{"vocab_size": 8192, "norm_place": "pre", "rope_theta": 184000.0, "extras": ["local attention windows", "gated attention", "capped logits"], "init": "trunc", "init_std_up": 0.0806, "init_std_down": 0.0, "learning_rate": 0.00178, "weight_decay": 0.12, "schedule": "wsd", "decay_fraction": 0.835, "decay_shape": "linear", "dataset": "wikipedia_en"}
Each number is 128 + 32 x the weight over its row's rms, rounded and kept within 0 to 255. Layers, rows and columns count from 0. Numbers have three digits each. The size before them is the row's rms in percent of the matrix's.

# up: layer 6 MLP up, 1024x256, rms 0.106, rows 195-294, columns 64-127
# down: layer 6 MLP down (transposed), 1024x256, rms 0.0935, rows 195-294, columns 64-127
up195 109:133130140083109092099096099150088157169121155098098178086116179098160164161098175097121080112159232132100187137121132055075089160149094132176148149167112138116136152117139152114110119144148135
down195 106:118149116125140152121113164138135183225078164145094126160162201141135134137089148152142085103118151122050145149212163168086137118192139141156117140110123102070083103136209100145041116151123057
up196 098:166126153120124149154111140125147135074126158106141113105081100135176149165113144020146103136173127109133138144110193075109141120107063137148088151181154151103145153147149110170120116145120166
down196 098:135158166138106076122149130153140119140137097154110206133173159128100138096170125117186089157126085123184145108160062116128159128124140109099121104132147105181158187136065122103165150088168123
up197 092:119189170146100106132119089193066146105104144113177147150045143118144135147168149136128170116168145132118122164122121120140110100120121137083039143178112142153098126123146172120140172150140154
down197 096:138101118107080076141159118098155113096078146110174092092142110114147088125156110131141169163128102080093144155099175170167123143151138124174087099097144177138114171100109152140171101107106108
up198 111:087137159096131140129147129161113088157158123186104111093157077177133119141103129082124182134142098133085114157154205103139125130129121094099063139145143193163173118140161151143083138156123106
down198 109:183119143157137096155120111111148148142091097115222117130135130163205107141157102155153091123136137112152132192160112171138181122110136146159179180124108083140145128135159157158111130113088144
up199 114:076152170088102126171084159109182142152169089087148118156141068127169122164112122090073120216163142129094108103137173076187083085111084100151066146151114083138150089105105134149102108142151065
down199 113:150099131131133135159206124148083181100062107120137152155152136194143185178171095107140089157183168103110125161173207105125116145211107158130081111109079098126134166100134136140096076092152139
up200 097:185086156108095083159141136061116141144179156183121094128139128197118126126151066088144126192132182085157083155133106104124119118157134122106157136183145086114114188067145176153178164099143131
down200 099:139093091161128141173117132129129134075140154062117132105127165115095114146100185077111176120144118074136139136062130103135137090131092091170130085162202134071121144122167095126157124157131132
up201 094:132174074098127108196139147146141078079139174147202141149120087152138159128134143094151124166148073120111074080131135122179128120164207093130113094134161184127134155182138154147105180100128137
down201 096:117134109136099172151065113095134101095103123134177114143074033113095116098115135096098087108143136110122068126139127140099153159202061202120097122098175091145149098138141122104141144165128130
up202 101:113208130088114126100105159116145125108139112115178110114134125085183118114121128129174079116116083052132122108140149118163098124059094148078097124142113133157176176162139105168102112206112115
down202 106:124112114185151192166121101121150118158106111095107084143143124143102124085089181133083143085137134140131161095117188147118121146201050074139169097166152152115157115121139187077144160117135156
up203 086:104137114148065134162098106123131188154148151141181157169137116137125142119129146132127126233131133112185123126170131193168130101126178106146096125097132109136114137119131086185179112044158111
down203 088:032076147134145143175118135076096115120180087143180153109106091098103073169151107174110094104172142109140107114118115045103130129141150111135175124111152067133114057121097129100092169104070088
up204 096:118162077151121149140106124134090176086193109106169099181139135159160117127165158079128127126146162150137122119136101162120136103126147161123098179208138119147128107101098140117135102173156148
down204 096:089080160150112095062107085163146141186133127138085184135147145146078166107146110119122116145171078218139139108133194152139142166125109190147113196060142159177194141143146108124128172084064082
up205 105:134124126184108128097180134142137151179144128133150142122164064119147124152097123132119147133139150080105112163113134111126128143165173095103136142160138135124112158125109106168181176107212120
down205 106:159165136121142181149124135165139056157122156170052146116105125109131129124095130145085105151043191179143093190126134198143165100165079164165144140117146171158054121133148134127155111150162181
up206 095:068075158128118083083158086136116125155109166169138138103170168081111109164153178148177130149134120147160102190116100109118129143132126194069105113120121120189122088130130118098177113163150156
down206 095:117109142124126126133112141097107130159157170082162038152137114111159122119139173180140133092153150153201157071097164101047124126079096126144096134156162151120098154143118133123104132176159106
up207 122:122140132149135098070092155144149188115165193155158138100093047094182079148119095131144118105162126143113092162142145097173081115143155124129103143176053120078170133084141108109161188122111108
down207 115:132130064132092130135126194168109137095131102091147148031146179103149150123141108127162095113144113135102117154073144118132165144116164110132179163107095081135164133181136159090120096146138078
up208 096:174138106102113128155119118212092133134216158089150089162114139161092153144113092112108096173141143088149104157138120067090095100132118191155135200206126206153182108100181118137134106147163143
down208 100:115185114092079131113118131106073107162149186168167036203085171131163132140123118118114092183142103165161102103130087108194168132143087145196155116098125130071139145153177129130115075116155112
up209 104:119144096128155151168134062100119079093169129106138145124095136159174123153131148094109157159171098101151134167134160141087132094109112109120138133153107152133099100059142064188149105080164137
down209 107:093110186101171109084116074106113125180063166138071151118097148102144089103152148116131159098126132079108078128169169135150106167189145098035116143135093156152071110125084119104113121107110114
up210 108:125100134095073112088137118133106156101253142125132083067161139157106121136142159100173148117134099144164134135136137194112163160084065063079108131148158166151116103101175099127126136105112130
down210 108:125166105087134103084123144178113195129140113133078096111097080120112149096149094154109130084083117161124101118108056107107138085126172088144164142157113129113122115136063090052055102090134163
up211 105:111150124125150171066125072100129099152154112086129146120156100166112075087107161132172120208112145120161145112085169132163125137122103143142095177168111125122161152109157100105151077109188163
down211 102:171107171150142082118147180095125159083120084179076084140159222122076153148204085176116093190080143173157159171140133072122097089140113072107124082118114119106118099116142151079150184104163155
up212 099:098083176103119108153107050119109097113162164119130127162155100147146071102128105087175109154199086162142114150148110113120083125123116158095069099091068155172124151131138123137151116112147183
down212 101:043089141094214133115181126091073179111178119144081108138137168165091142115145114151161151116155085131107130092109080127100096090109113130152162180206185149084127127155108176135113060143135187
up213 093:101136135174088121061100103135132063119182052155138178093136158202078189099106143086135122199138143083094098157113132112112146108067124172115094201182148071154172156086160142104118107136136168
down213 092:120119115152098050115091164117154131135158076117138106106112114137168115067142140095106070186133176088124137141145126083108112118090111113118126174127156087153169073115119112106133151114067102
up214 101:118126105126155109094146157133091112141183089059100100070125147122113081107107135083132159129106142158151105139056128064105116119093140165147112160163090141174148088144167123108116143101132138
down214 100:117092108095131075059168123154125199189134103093146111146139140137071138150108120140125158153125109127167174084127131089115149105141168177130173126127121165140128122161108140120185138100143114
up215 102:106158133110139146174152155166135128149174151161095058105146141177122100169130169079231137132100083089137121188152172184095101068083096170137114189104151115114108138103165105074095128103175105
down215 101:120130172173120123185090126210083110128132130079112131147112128063184176100102107085083113123174116163137111131191157077133120068124114155128099108103091124129155114122161100122134141151132178
up216 108:136140090117069152101059119192132126052086128155145105142100056097095126151124120069177156173114133079072097121150144115089123104149134173119066185156148088124127096125098118121130094123187129
down216 108:077112178133119122127117159181124102123121071185158054117142104151053094114134149164074052139118129173078061108141111124170127111102100154161154124112107147096146119121135159100111171130110130
up217 092:161189050151096113158075134148035149100119100113132129148163166185117084149150084123113165138140160174068112122143091121144116094096131156117096180149092151084133105106123167132132100125213090
down217 096:128117104168129102170135172182078125135112138141118115130124197161127140086174136142161095184112105137105113097065146117069095221101139149162112100139097134194169127093083097100158077100075127
up218 097:102186102122146132161111153073099127143126169152130143124145089157155142143151186064103146233113133151083127125087158161151109074102165149116078107192140161129117128058116125152132069136141108
down218 099:125104126122150140100166153149165151139109149141122102118156111132080115080131139140049154105150157050203152124151110095098146125120121128121130083119142134159094121155086103149118084035129083
up219 100:128124127155119157088114081128097096140147140159136136127169132135139138150081152097114138153192116154123121110144165131126077067169110129155082141144084147152114160118135105085154140126183100
down219 099:136117164131155174097119136132094115160109197146111068115159096159107089126116101141157136079169142150135161076143102187127141100161151179179191145158053141150181149110108139115172097161110106
up220 105:099143142167042189110079144149081118210136105196194116120107142146150090155087140159152165140108172137139145150109178094150135086184162135082132099107101115155166101105180098097137105089188153
down220 101:092121101148151133142090137166150172183103133048143096166155132119163125149097137131150166103096166125113176148072138126138179137175130053111144113065049042123102102139129106129088146159145061
up221 100:110081107139115074105155110113113115185151101137132121153183199100114105136090106131176139109090089113142110143151174143128142119143163159106130090194154138072166180128161076135145165122159059
down221 099:164126155109156127051163131133128126106102105084119088159062115150122122210121111093177206062131174114128206139124125080142166155109139152134102079118162142122097123157113094150104145138108114
up222 098:114155162151129178110113112189073114087120119058179128127148099077135084152163119125131183135152148148110104141089151125179103103077102108155082140136098081127124129083153170059124181140112111
down222 100:209162126079126092156075096117137050143198044163216062100148075134134097093159126131133131176129122141095107098147130121161119175086163125142140087151126048112100171127100091141105114176170144
up223 089:111136125097101121133164121112172150239152128131159105107157159130126113063162133109166118199114119077171072189135137056132180081119168147101150142077130155162136170146102207146106152112126169
down223 091:166083128109123114146146101123177161056118146106155141163116139159121140126166070147176119111122060083090125139158128115139157096149127155102158113081110144094160126101162107175097209097124109
up224 105:091127125126117156150110127121094080120138179088163122105133181071163150139108081102126123115118135093088087096156173144077100098123180078157105082064132168175156111139186168203139132097152108
down224 104:117157079142146079132106153133139072159149142139145116121106124110122102159099129112131153114087142109184134136100186149119138141142113144121110068097105072146127174211147193132151173115139172
up225 100:071155133122106072120147123074136085106165156166105100065151100101116131134155127143090127156123174082119137102077142148152092100152119122118164176144088070139152180097153124123126137113111142
down225 101:060166104094073118135184131109111105118157121134107152147114101157056084090170113142097056124057138125114169103075155111104122147150106146206157102142183103118095078163143143122109142109104103
up226 105:100142142164123141162166154115104101162173148100124143070103165132177109101169132118108153159158138122182123129139175135097120125150138159144109071201134182155161119164185137141170119115200160
down226 105:091153122041139159095164116142118096063127102117076142112110178125120096105078166122107169100163162094085122135107138124110088146096135125162161139165123151077138104120089126114112152133104132
up227 103:113137131096126142129138115120182116100160110130116119177159082111164137190128091100100160163211109097145098120117171121099115104135150140143145153104157088123127133126216126141071122101167158
down227 105:124117096171114132136097144153159109131133119148116087206123142129118147152147102063078103105126094085094097108083105112147132158118174120098154129161090129164130082109128107101083111142151106
up228 094:189108134147159134107164094140151150144117121123180159072187130124109168137145124079157118147105097074131101117149127114159128121137104150090101112128169117099115089154112151193122138194157125
down228 096:048107126126159151114096133080119132115150129100137156092096090108161122070100134142030062121121110176092103120065097083124173208116116117152149171114119162160211177120120094130127091111106099
up229 107:104163100150087139132119114122107089162153107140159156080121115089175110171146127128101171128156147120126116138110114114150162092077109143112100156104123139094128156160176143195163094088153190
down229 105:136199129130144143167151121122121106082168107190135115112109127153175052151121075112116136126105064093148103124115131065141102109158163100105163132042162075134160144136189147095159075120104130
up230 098:098115169137103133137137125093126053120118178108100099085139181106140070126157135052180175115123102148157082103124131160081092104109148079125113120087175115167160102138187159136070112102087090
down230 099:132137108139206156138072104150165118162085067188025105110141123057148118160088124118114140217127162136118152159113153166124127116123122079135149095143130094125100112128126152176131126157125104
up231 098:109119152148087110128129147115137135164158185144114099140061103183183128168151155129111165171192095076142121120152170089146097144162177099132081137145150113167138105142120163132114142099117103
down231 100:077126122123129099157196105065128140159055138093130098111171103154063132148125176135095145117050133094148171173116139090071208117103061121078114197153119143113155134112132116124108161151142131
up232 101:072132130165109104128148107109142102111132165053112100126150152148217130088144155065177107148127168145122113121126134110163101105076132103109072221101146144186136042119143154102165121064134173
down232 100:152112109154124139134145141174132138154171135145164119086110162127094107193136151150087142113131142100131197138137105137096103140188132118088175060163126115070108098080176131162081138165127068
up233 101:176136100142139142111118069136116152121157125132135159118118094168183193121156148105117126149109093163163093142075171092093160095152203175091144093153115183188118187113140175110089167091161189
down233 097:154150145147154150105155153151162114149115139120178145103158148108066148178117043161091173091096087129147149097167137204154109138142183133067062116147144108147124128151118129157123141115131133
up234 104:079150099182031117122158144086087113095144117126180143063084133086178048154107126107178175127141097134153072158063118144113125139144155064114100098096159114143126123159199167164187129156089137
down234 104:136139127101166168125143146102138119126153155078100078147130151125136111162105151114155198143078153074150106136118077109163092138116131103087131152148122110092086132109137089071133089193178122
up235 102:149110127129098158112122119151067124132157163108152159136069107158209089166097113139128108103182119115129129111165102150127110107120102110152093150123087138150170117124166139155082118194166080
down235 100:055150065157170153128132181153152142138146107108130114100102115193100100102137145115133080155078083117122153167151109168118119132148156114165111176111107139152076123169115050128150094141115139
up236 102:121158095154128153060134112140083101122157142090144149160131187197151130127122124107147152142123114100169112122095161165065088092153147137141130083123138073160160095045156095098109140164120152
down236 101:093108142113100121093111131073075118119122114214135129124141127147096117127143090163127141102100098180145114097165088151076148135141100119104069174103134170067061162138152162120150134114177189
up237 105:090154036101170177126076150160093118119122146139133188142126124133144143165149134056165208160116111126120108146134106073113159135131105116131077168140131138108148125111142147155080091100189121
down237 102:126046128126101072127163186169147122154091193079144130151065104162110128082109147176164145092124143103165131128148129147135119138116162153137186036099104137069092135103150108137142086121165123
up238 100:098095086127120099167193157173118113156137102138148087104193052116093062039103159119191176128145150102192076086160109078173067139123151143144090119108128197152175105137081161086142171166075139
down238 098:107139132110149127077110128112147151064082076096104071064119097082147170113118149083157138082151142139165096147134164158146110148168096135141162116150094168123112141161144116148154098084081177
up239 097:106148123227080126120125105110104097097133132103169134151099126102145102167142144075130108189163118119070168150161093159127157089150136152101100167123144136145202154093121177163099135111109176
down239 101:059153133150134106150123118144079127150115115129113175103131149161103104135108162166191122108138104114154093127122155113131105222153120118158113153141144108163132127205163158165154151115054157
up240 093:177118111143144176147098153116156149165210156095124113118177129184189120135083120115111141116175122120141149170131209076065079127129152135129158167134171132161143155127141201143105176144127146
down240 097:202169135123118117126126109134156048132132155129133179138115122089086139093110127187068124113099143083115137106131142130120108139140178120095144130125144183160121114071060152182126152134148083
up241 104:173088109152139131059110112119153059150122110104140201115126105104192098090098159122109181137162119131101119149108097071096167091080122140145123208135154125119136210152138201097091126131136137
down241 104:121136116100111127050112118218150086143155095138161117122088177107122111101132133089137154108145122148108081091123133116167126166107130115104106118078156099074143143154166149139173130104127097
up242 110:076138129140143148145128153141113132124098095116128134112141176157162080140158107127115126194178146072101069101104179176121149142107102111164121122121136132160143120142170145091129101127165118
down242 110:135079111090098189070210100208106140137060076092083151151172203180125170204134120134115134142129149146102080108133106107092126154116071119143112124097099073122078130178158130151118138117124141
up243 098:141112123144122161117071139128106150200152100135195154089082166098149171139133155139148163131088130151197082189147141150125154048151109216102150113145081185124124133128203167106109132124178103
down243 100:091197118140159101176139141159115115147121159114108156162110161150173113138167129162207155124141070113115101135129173104102145108133076134160128076080171139069153154193058144102136140175064140
up244 095:132137173139114083140128115108099095158148170142160138127073130156182115067094088121144099176124113086153049118085158120112103110087148150170095129125141142081148126151112194136128163177174152
down244 094:177157094077167172151087159123129156067144149177126024125098147125089157135145167152100130094131133096117120147149134176154118105137137136125145109133125151062142143164176129091154117108101208
up245 104:125142130143130114136146055114130168120119122132159127158090168140073155176156119085124196177137087148105122144082150103111116053146106128080090164108166066155154095187151126088097214109110153
down245 105:100134147132163112224129115106131090112215112136101083117104069113085135099070107040168154144129112091115156112188096159121144103134128073140135078099148140110155215075146128115171159123125121
up246 096:145142153139146120053103134093107144126110115117194125168101096083147167145152128111141168137163176147153111161106093150189125096061153143066135128151079077153115148122162141094120105116166108
down246 095:047110163128127124151158103126170175104173148152091126127117134153126095072148115141156090169131155183096145112149161117087121097130153173095142137151091141142136144116142144172129122161125170
up247 096:086098109124145125130119125134097140160128075164101114103094157131141111102108153027112114054179133150198073133129140115162158106099097119191139133113178148137138105134144142138127127144169118
down247 098:112084190160125197034112144114135177089137138124111172120129121113153090083158114069110097105156149108180136112168141042170104138156129168138087085161102083116166119142178112124088133165132141
up248 092:110135082158116142138126153069099220194177106186121123070111110148112092134121100087098105134116097108125042117148163109124118089139159162161141140160132101160144134110121168129109106120103116
down248 092:170186136130119141073121143206173147173095074165110142156149134107086148127140111124172098084122097116115168159162107152143074079112108092141150125113137150156133176128091100152145134134077088
up249 103:121121134143085147141160171134184067115118088148222171137100117125136114142092126123143102082122162107122092135087148146096151117078083091062151145101077168172159110133145111168095158071094098
down249 103:229123128127141105154110134087076109093117182129079150138132161126101086121109143118214058113139120181104113167183145124149074145098154114141119095090124105120157104122125159087106105149183110
up250 103:118086109134074100171117153128114074101085137107127106152104058180105117061160100117098115192140168081186122111123211119116138151115113129095137147175113111143166090117103078080125121152174116
down250 101:131122173167109175115116177055148200071130088177109101127128136101113167119157150109082096103100127101183168089107143057086094067136112138100067090084184093125146148132129108074127138094164092
up251 096:076083109144127102108156155110094094128151176175158129140079180192108139111115103133177112182119143131141127129136099151149127067140157153138079161109082172097160119153150170155101148104176122
down251 098:126176086121092144148084097121115151117081161133052136148099161115136137143139210159167078069067113115089149159154054131154172093139091113156113172172128105103063105099157184130147126132123148
up252 104:113157147116132076127100108139182069122126145170138157092142165072153139105153169120126162131172123076090069098178184091088126134125123153156081123096162074173134155204115199121095129074108139
down252 106:123093106159156116124101094102107087179166083071174143119119139117139142141064091173080164200162165141153192139153130134111142119157176151100101145130117101152132108162107128127111105187143140
up253 101:115095148147160100123126159098149140131162126102113096186111159152159149132125122078192157110137117153084166191111113095098172076168145109138109138177107125174139067136148104171104143052125184
down253 103:136084120122131128118099091108148143127159113121168133150105154124201128150131105130093134203112211154124159160137158141096149176154104161135101153104079111055163173178127137115143112152150181
up254 092:119110166107114089128096099127112085121110186128148179165151137163195132070130125073098139134121106143096081157127104117126145155142075171171121135126122093134118114114117082122141198115193135
down254 092:060116115130118139188138138139062207132131166141158085129115142131087122138150114177128179129130171137164127102096125068122111133083083136149097110168123181092137144160200131120139111123132149
up255 116:111148109085091105148117179139121110088130147155140157085157149117159052146097130092166149102207176161136107160146123129131183064150090098127135127160169148126150157171186154143111132151131098
down255 114:124177108123130112138129135190074088100136121103124204112092085074126175149127150156130135159129094131135132120053108095127157129096132080144125154196176150086151159212119066137060171091123133
up256 101:156192102101117150103149136157136137178177170120196127091156160147147158104171107105114116117107157140102068156140138119097113109111174152143091207163145102154179146130144132121128171026127131
down256 099:128200082138110119147145126117118140082127127066130161131190120138156049169104112147146079154188186165107103181129112115064154179090147136102138117134120148225154148147103112159147140145066185
up257 097:134127115163142109132113157110151060142109191141113098169180128157138114130143103044199168190162133136110153206157139125123120087145175136142114193166146089086116166140167118146134145118130110
down257 099:164123134112149115106220130146158108084075135153128125134172136175112092124061119143121135110166085107149159080139119146126123096094130157094080128161133095114133120173134140112047133167094164
up258 095:120148111119090111140114125146110147186183189179137070124148129130090134163069150120140127152105153142131069176115100127086073133138112167101090110144111113176147132136123123113160101135163127
down258 096:158142092151157201127102160096117108123072143099117118171153089055133131117136165150112107138097106151171151163134127138185129178104120118098167093102145163169181074104111139138149100191140122
up259 082:063098191101149074138111107137064092164166130083130164078151089126208117079136147159139149169145161130117123094099111180190135138124142101169045144099108079201136110122143099079182148154161166
down259 085:141091091061122093098138137130141158078087135139075100107118123148089161118077146174167197113083117094161228157114124116062151232186166077115132113090032098148106126139136139164062154094070128
up260 104:182035138084103136078105134116154167113111114127126165126141187139082121164094149174155153108148133130146088147114112173147129116156067189123125179120078146107192108111172112075108128120121150
down260 106:096109167078176157129091139165141100101091134124148125106125120171192112132142124169183192172116127150118125199161164173122048148135147134140140131106166067105209161137149111145128110151141156
up261 096:135112147162122083134152158133137103108110176171087209152072165170148129131135122042126131119158134104146124098120196180118070120117100130092092153140146106147141176111132115141118111120122111
down261 096:029158096116103112169159151153120143139174085075109078174132140084106182073074161101102130138109165136165093163171148147156135120122097203190123118143155130061153159129135142151059137072166093
up262 109:145101107171127145123129150110090161159171103061166169115102166150144115124166117122126124109132140114155086136123118158147067070086101135102083200174127078143128110121109087157127116154123136
down262 105:093130115102138184112083190167105128122140132148137064130138118162172088164140054155125112134094150153106138172115120183101133107150142091170118178128059099127108087119065158123103074142124139
up263 098:109118134088150149117121106142181124129146158153199101115149155093127153145150080176092100155138111113145090138140105129133071108090118141155055067114070158202161142128157169127146176175084118
down263 101:107160113054138139157148094157145104094146153154091099102069100153187153081094110160127154112151103151073157082170090121104083092104132125143142123077157122101123100159126132166147111151118179
up264 111:112093116116135113098154106188182091116152134122138152122179091097152157071132097120142136188140188045158143126113140141120100112134142140127135190153117123144153100155120099138173131154202110
down264 105:130147162075144161144113145091156097134141104090050117151069134138129129096155181103129134155152158158198107149148114136104155111091127164128126124142092108132095110145081183145093139173093117
up265 112:105107157114128142160109141160155093162096114139189090178205052151205140092141082086164136120081182132154076134146109145091128088094076183134094086108100156119164123103164100162129119153116159
down265 113:145083086076136117104150146095135077112108155155117121088124108114120138041158098108104133144155129181103136145139118158148136085146138112113199123048158141123155087131152146128165175175179141
up266 095:115180091163139159126112135195126094160164125152171090142148154104160145163140197139109107130126146149196104116125140123173110145152132132152046130176095175157106190143159159103102108104202126
down266 096:113166120165152093120141078100149149113112136148105048163100218105079106131188140161120083169121138161116160173127113171147131092153129059067109121190145155143118154174152161107086123111108166
up267 094:104138100180065093162083091115209146122163123104107099104142155091135145121083133121124124135227158146088140139108166120097064106132127105039070150139148158167136123124104117137151109092125114
down267 091:114133159150124093109131174213157087116103133089142161121154164103126098138104151140125101077107104127118121099142065166107133123117166076143120108132130183147165171112078166096151106146115097
up268 097:144117085188094134147154110182131150099102125163209095098132116131133115128155116061148160133149100154099126152087185155114115057133112155108162094094173079192150152142123084128119138113132142
down268 098:125077180109111151109099158130170100146171072096139140162148100146134108089177138144134126109171086146152189137098119165179148084102121180117091164176114105091156135089133087127106137095143118
up269 103:050122103109116089106145121124089107132102188082147127170098144142113124156106110166144128141112097148197105157143131129189110096146191137145150134137125114200141208162148126133158184063166168
down269 105:101185117115161098151131169093170180133152176138156172106110169095190091055122114137163171112176131062136160167134106128110123191130108140092073117099111110167112109176069154132131138181099118
up270 098:108164190144122092118082109139113111204180127123161116115160148110175132055099084060177139134169159159131081120147166127137124118151175150083122196107180111118162116122115105119146153108143177
down270 098:179123137150071178128129107130113164138106171151142103139146156116089128168176077114120108073107117145126132141190144137094078124134177127087134126104192113113158132206109159092116120142039132
up271 099:122109110186177144158133084127119121174127122131106220109175097082161117116131138121102146172167108096097117158117134159151157109122111191101066200067112150165097157114152166088130105047160129
down271 099:071128065079137130121134168127119132192103174104160090096132108090155145185073098125139089046122144083129108067115139161182075167102174184148144064180142117156132175151093194116064092100129134
up272 101:150126111136103142130064129143081089105158154166161138139115155120182051118072146089131110141181116090128098147117121103085044120142181163155095131110124120141120150110149197167062149119130170
down272 101:124190087142112081118091135148124180133144117047085157076150160105082145112161099115120136075162110103077145190137067118180174194174093096124104141139176134167147103130085061104124124181138107
up273 101:074053175134150115078102117103115076094146207146127103167094185134146128171112081134152115137194157133158094128144175115149081129105125104110154159112136132112114211151147135126105146136152172
down273 104:097099151127123135091182111133113137137121172139133095118098190144155155121132131057076076087163103149111162162130121071159137165102142078144092172176154123180142203123122177196080078148175152
up274 102:155103072113149145106091055124122115151116093107118106139164097107177145156126131109094102158168109104178140184066154095074097124145122153132127137151120093126101141097189129100175134136164151
down274 099:121098075116107164178127143141158117131125131094146105161210114060112084127172107114040104140092122124092102069081117112128169103094118066136128108135152119097130147151142088144123142208137162
up275 104:128102109121095109076156102123100133121127154109111152146138149114105153105162108140099153160178231110200105201105148152157120085098074152062116147154090095095091144083194081089111094088177077
down275 104:157120068126132111141120131151159166106196206121159154063115084123133185129102116125096109088098105036134179153107146117148111125087118125154092058160124163124025140116158160162129160116206097
up276 096:115189184186112104113123107109123127151154138148143162118111168102152155128111131106155140126202130105130121172164149104155102101120113188121060143098160124129128189139196102148155174035133121
down276 098:129133118111185144117127092124110151082120104123178144135147116126132138149158096080168128098140134128160120118072121163053103180128090141106174133181076087148146095169070168125075104141095144
up277 096:143113066187115133094118093163095184105134147134145111101157109167136132123098185118162158128099121186214122145099165132088157098148060123123105121218069095131129039117135158152149137167100149
down277 096:122175143102138086110145146173119016132146121173114139089096140168113141146099145120151147127067119098108147128153118153135109119160096098124128133165111104129139088163130127119177102149061157
up278 106:073115147122129164098108103107068145104179096146127186132179192150186138172065159139132145109095167118147059159111084104122132069137136173167092179119129107138127126091188127086094122133119133
down278 105:142113153120117078168070170106126141157183127071136162066130172150179165185170146061147123083121097139064118121146065092141096143169106169159107142076123116081098109161131132172133126133125139
up279 098:122083138125074130162139119170156104164108128144129107163219075122131134110136129091135135115172170108150105144069140107113039103115086108156065110133125172220179103163098119094135115212124130
down279 097:158134137172164141123150160152152152071134030154094148147099095117106145157121154119051101075091161135097192176129112109142123119165066127202114119122129145169066101152108082130079101100118131
up280 090:089114128155119125148137055086101154113188154111184106103186130127152131115145104101139091144138099096098106118151151067100052120088130186090085136147119121159095116103193218141085138086100135
down280 085:199073141141154179122103169172188077094100116145091151133086134198122119120137090097163142080106121129149120140078115180131164113124141087149142072122154150072161136123067070160097117194154147
up281 094:090176090118068126132122188118122147127174096095145179128112145124152102076138111101114128163110094167114122170152116118124154039104038166133109157159122144161137157150122105135132142160106100
down281 097:088166168103093121211110088093159118106135094107097133078159121090140111115149121158169161127193104158162156076110151160148090114125169106127098156114117141113140126106166101135130096139164129
up282 092:128125078169107171152107120140114157093158115193126125134154091172157108173139149038144217093142115133094063172116157098140145111156140105108137158208115126134144119144088182132165202178139129
down282 089:158120175152084115160187139121131064094173081108083132150109160097086108122111127168131144117123094106119145127072121087159116143165177134180125117149123173110098141170076090087156142132126140
up283 111:118102067097111110106132115120091131184163135127133071129173065166163156104174132111118140099094170085104107123164175108120135097126144187131104188166086130166143108149145144072136134130123121
down283 104:161141140138223189138109164076099167128163087107114076114178128124092152122082084088109163094115148153090134137143125189106123147174101132108121147144124122116095103114095134142080117153106112
up284 098:155129109126116080077106110143090094059145069116175177153152157125146062186128166129136194170167100058119102160108147129119152071084135125086086174117170125115145098150116175093174112134153135
down284 102:065160103133144130149106073128123134152204119096119034159149126111095127094163083121062086137183094142134132104124118092143107134132119130114144202148141159184130102107106128179134131129113153
up285 096:137123130163140130085113144146128111115096148116164126107128083131129142095138086091193178209186146122142079143164107131150159111180136133135130141120113090128144100095133060161130120111178114
down285 097:130122091153127150157137143127135109135172077107145145086149144152153093099087135139146060157125125163055096122083111115135190176112089125123146134115133069125106132118151117139112111112081159
up286 100:174118130136177178095093137157165120116154114168137143151144083097165100123134155077137119134184093086101142105166112078158119112142126142111092132144113086148192168106146125124128143142135116
down286 098:117118078090067120206187117121114123121108135175156104102120138122134066134131145135137088129112152158090124142174124166148142123156105162108107105129105138091115158154118177141173123106123149
up287 110:170093134163113118120154158166070132087144168107144091034130162144152128070137110129123136200124142110187092109136131094083087101139162104141115162193145159143136122126133123132145137175164108
down287 107:122110125125131120075179151133123171107177081159096142059164134129110154126139101107065119087202108138106148122141118133100095104132050097121086100127141139114170106120110121108105140101127055
up288 099:126128157157120152158167107176096122223147093144183179078153159133154097109120150133174171128113178124173119135109066108157124104132137121158135088204123189248111146113146147131061119122138160
down288 098:149162056131086130167098152120152135127095146110155113163104106107136109107180156082079104102134060127082067130141120118138162106119112115169068151139165186150127149111110148125169141153108117
up289 115:154129073111176101071152111165108124168137160126152146134101096118182114126180103071163154175168172153128138169089145097139138060142116105124111126186104103096134171112120122137161094118143148
down289 115:124150124109158144160137167133156104145141100130089154120102109119097137142107084095137128118113167083170122152139152127106161114105086128143123088078133087130124127143169127159135119151126133
up290 094:044141135157112097121106132095107075179129145084157126104145058170135090105114118116103159173178148073182082128141197161136104078161168164139122084128129113201178145173153139183137128099152154
down290 098:173109136136061103093163181150124138122123184120140077109116148137157125171194121118127117107115103102067073208158150130152167128137077139103126111121103100150161151157112153073161154163102135
up291 088:163094115180091088114123121138096136117140127115152195107145204113112116160184109124122125115221140100130141133186121089174129119125116177096090174091112120109115151187187085106161127093167131
down291 091:124102123161141102153123139149152178142067129088130136131121103094142123126129108122149029155129143155097131163087157052131115132118165129115087159134148110189154120152138130122145117112195115
up292 109:189070155114126067173127119178149093184136177169153118174134119134163099124117146053131139163163150073102103167188171090146111136121088156144122133103119174156111126101154190143094125149130171
down292 105:121136117087172100146143149088132106139129130132083110132132124203114123107164134140116120176119157135110171163136112131109115144128079099161063183118159125023122117180147106130114108184102103
up293 103:117131138170102144156194089103143145102196126100154136127104112029165075137123138126160128087129140140093108139114120122144178098108123154100062101071091137143162107169131116133152138091162130
down293 105:164132088190129134126138146141162093094094137130142092149095144151162103173134140178111149109107162070121083086115121130112142084104121095169225109176141137122096115106148154086127169176177090
up294 107:078121136073129152139126130138141096120145159122137172151098099150166079149053170077110154189116086155196100095115161146084114040150104124099113130136161164166093143143155120123143121122118101
down294 104:118126125095152135134173108171135135111127184110113187182122141189113123121156149133195112142122129182149115108166129169142130137143126075149132088183190176134089128175111141067121164108086056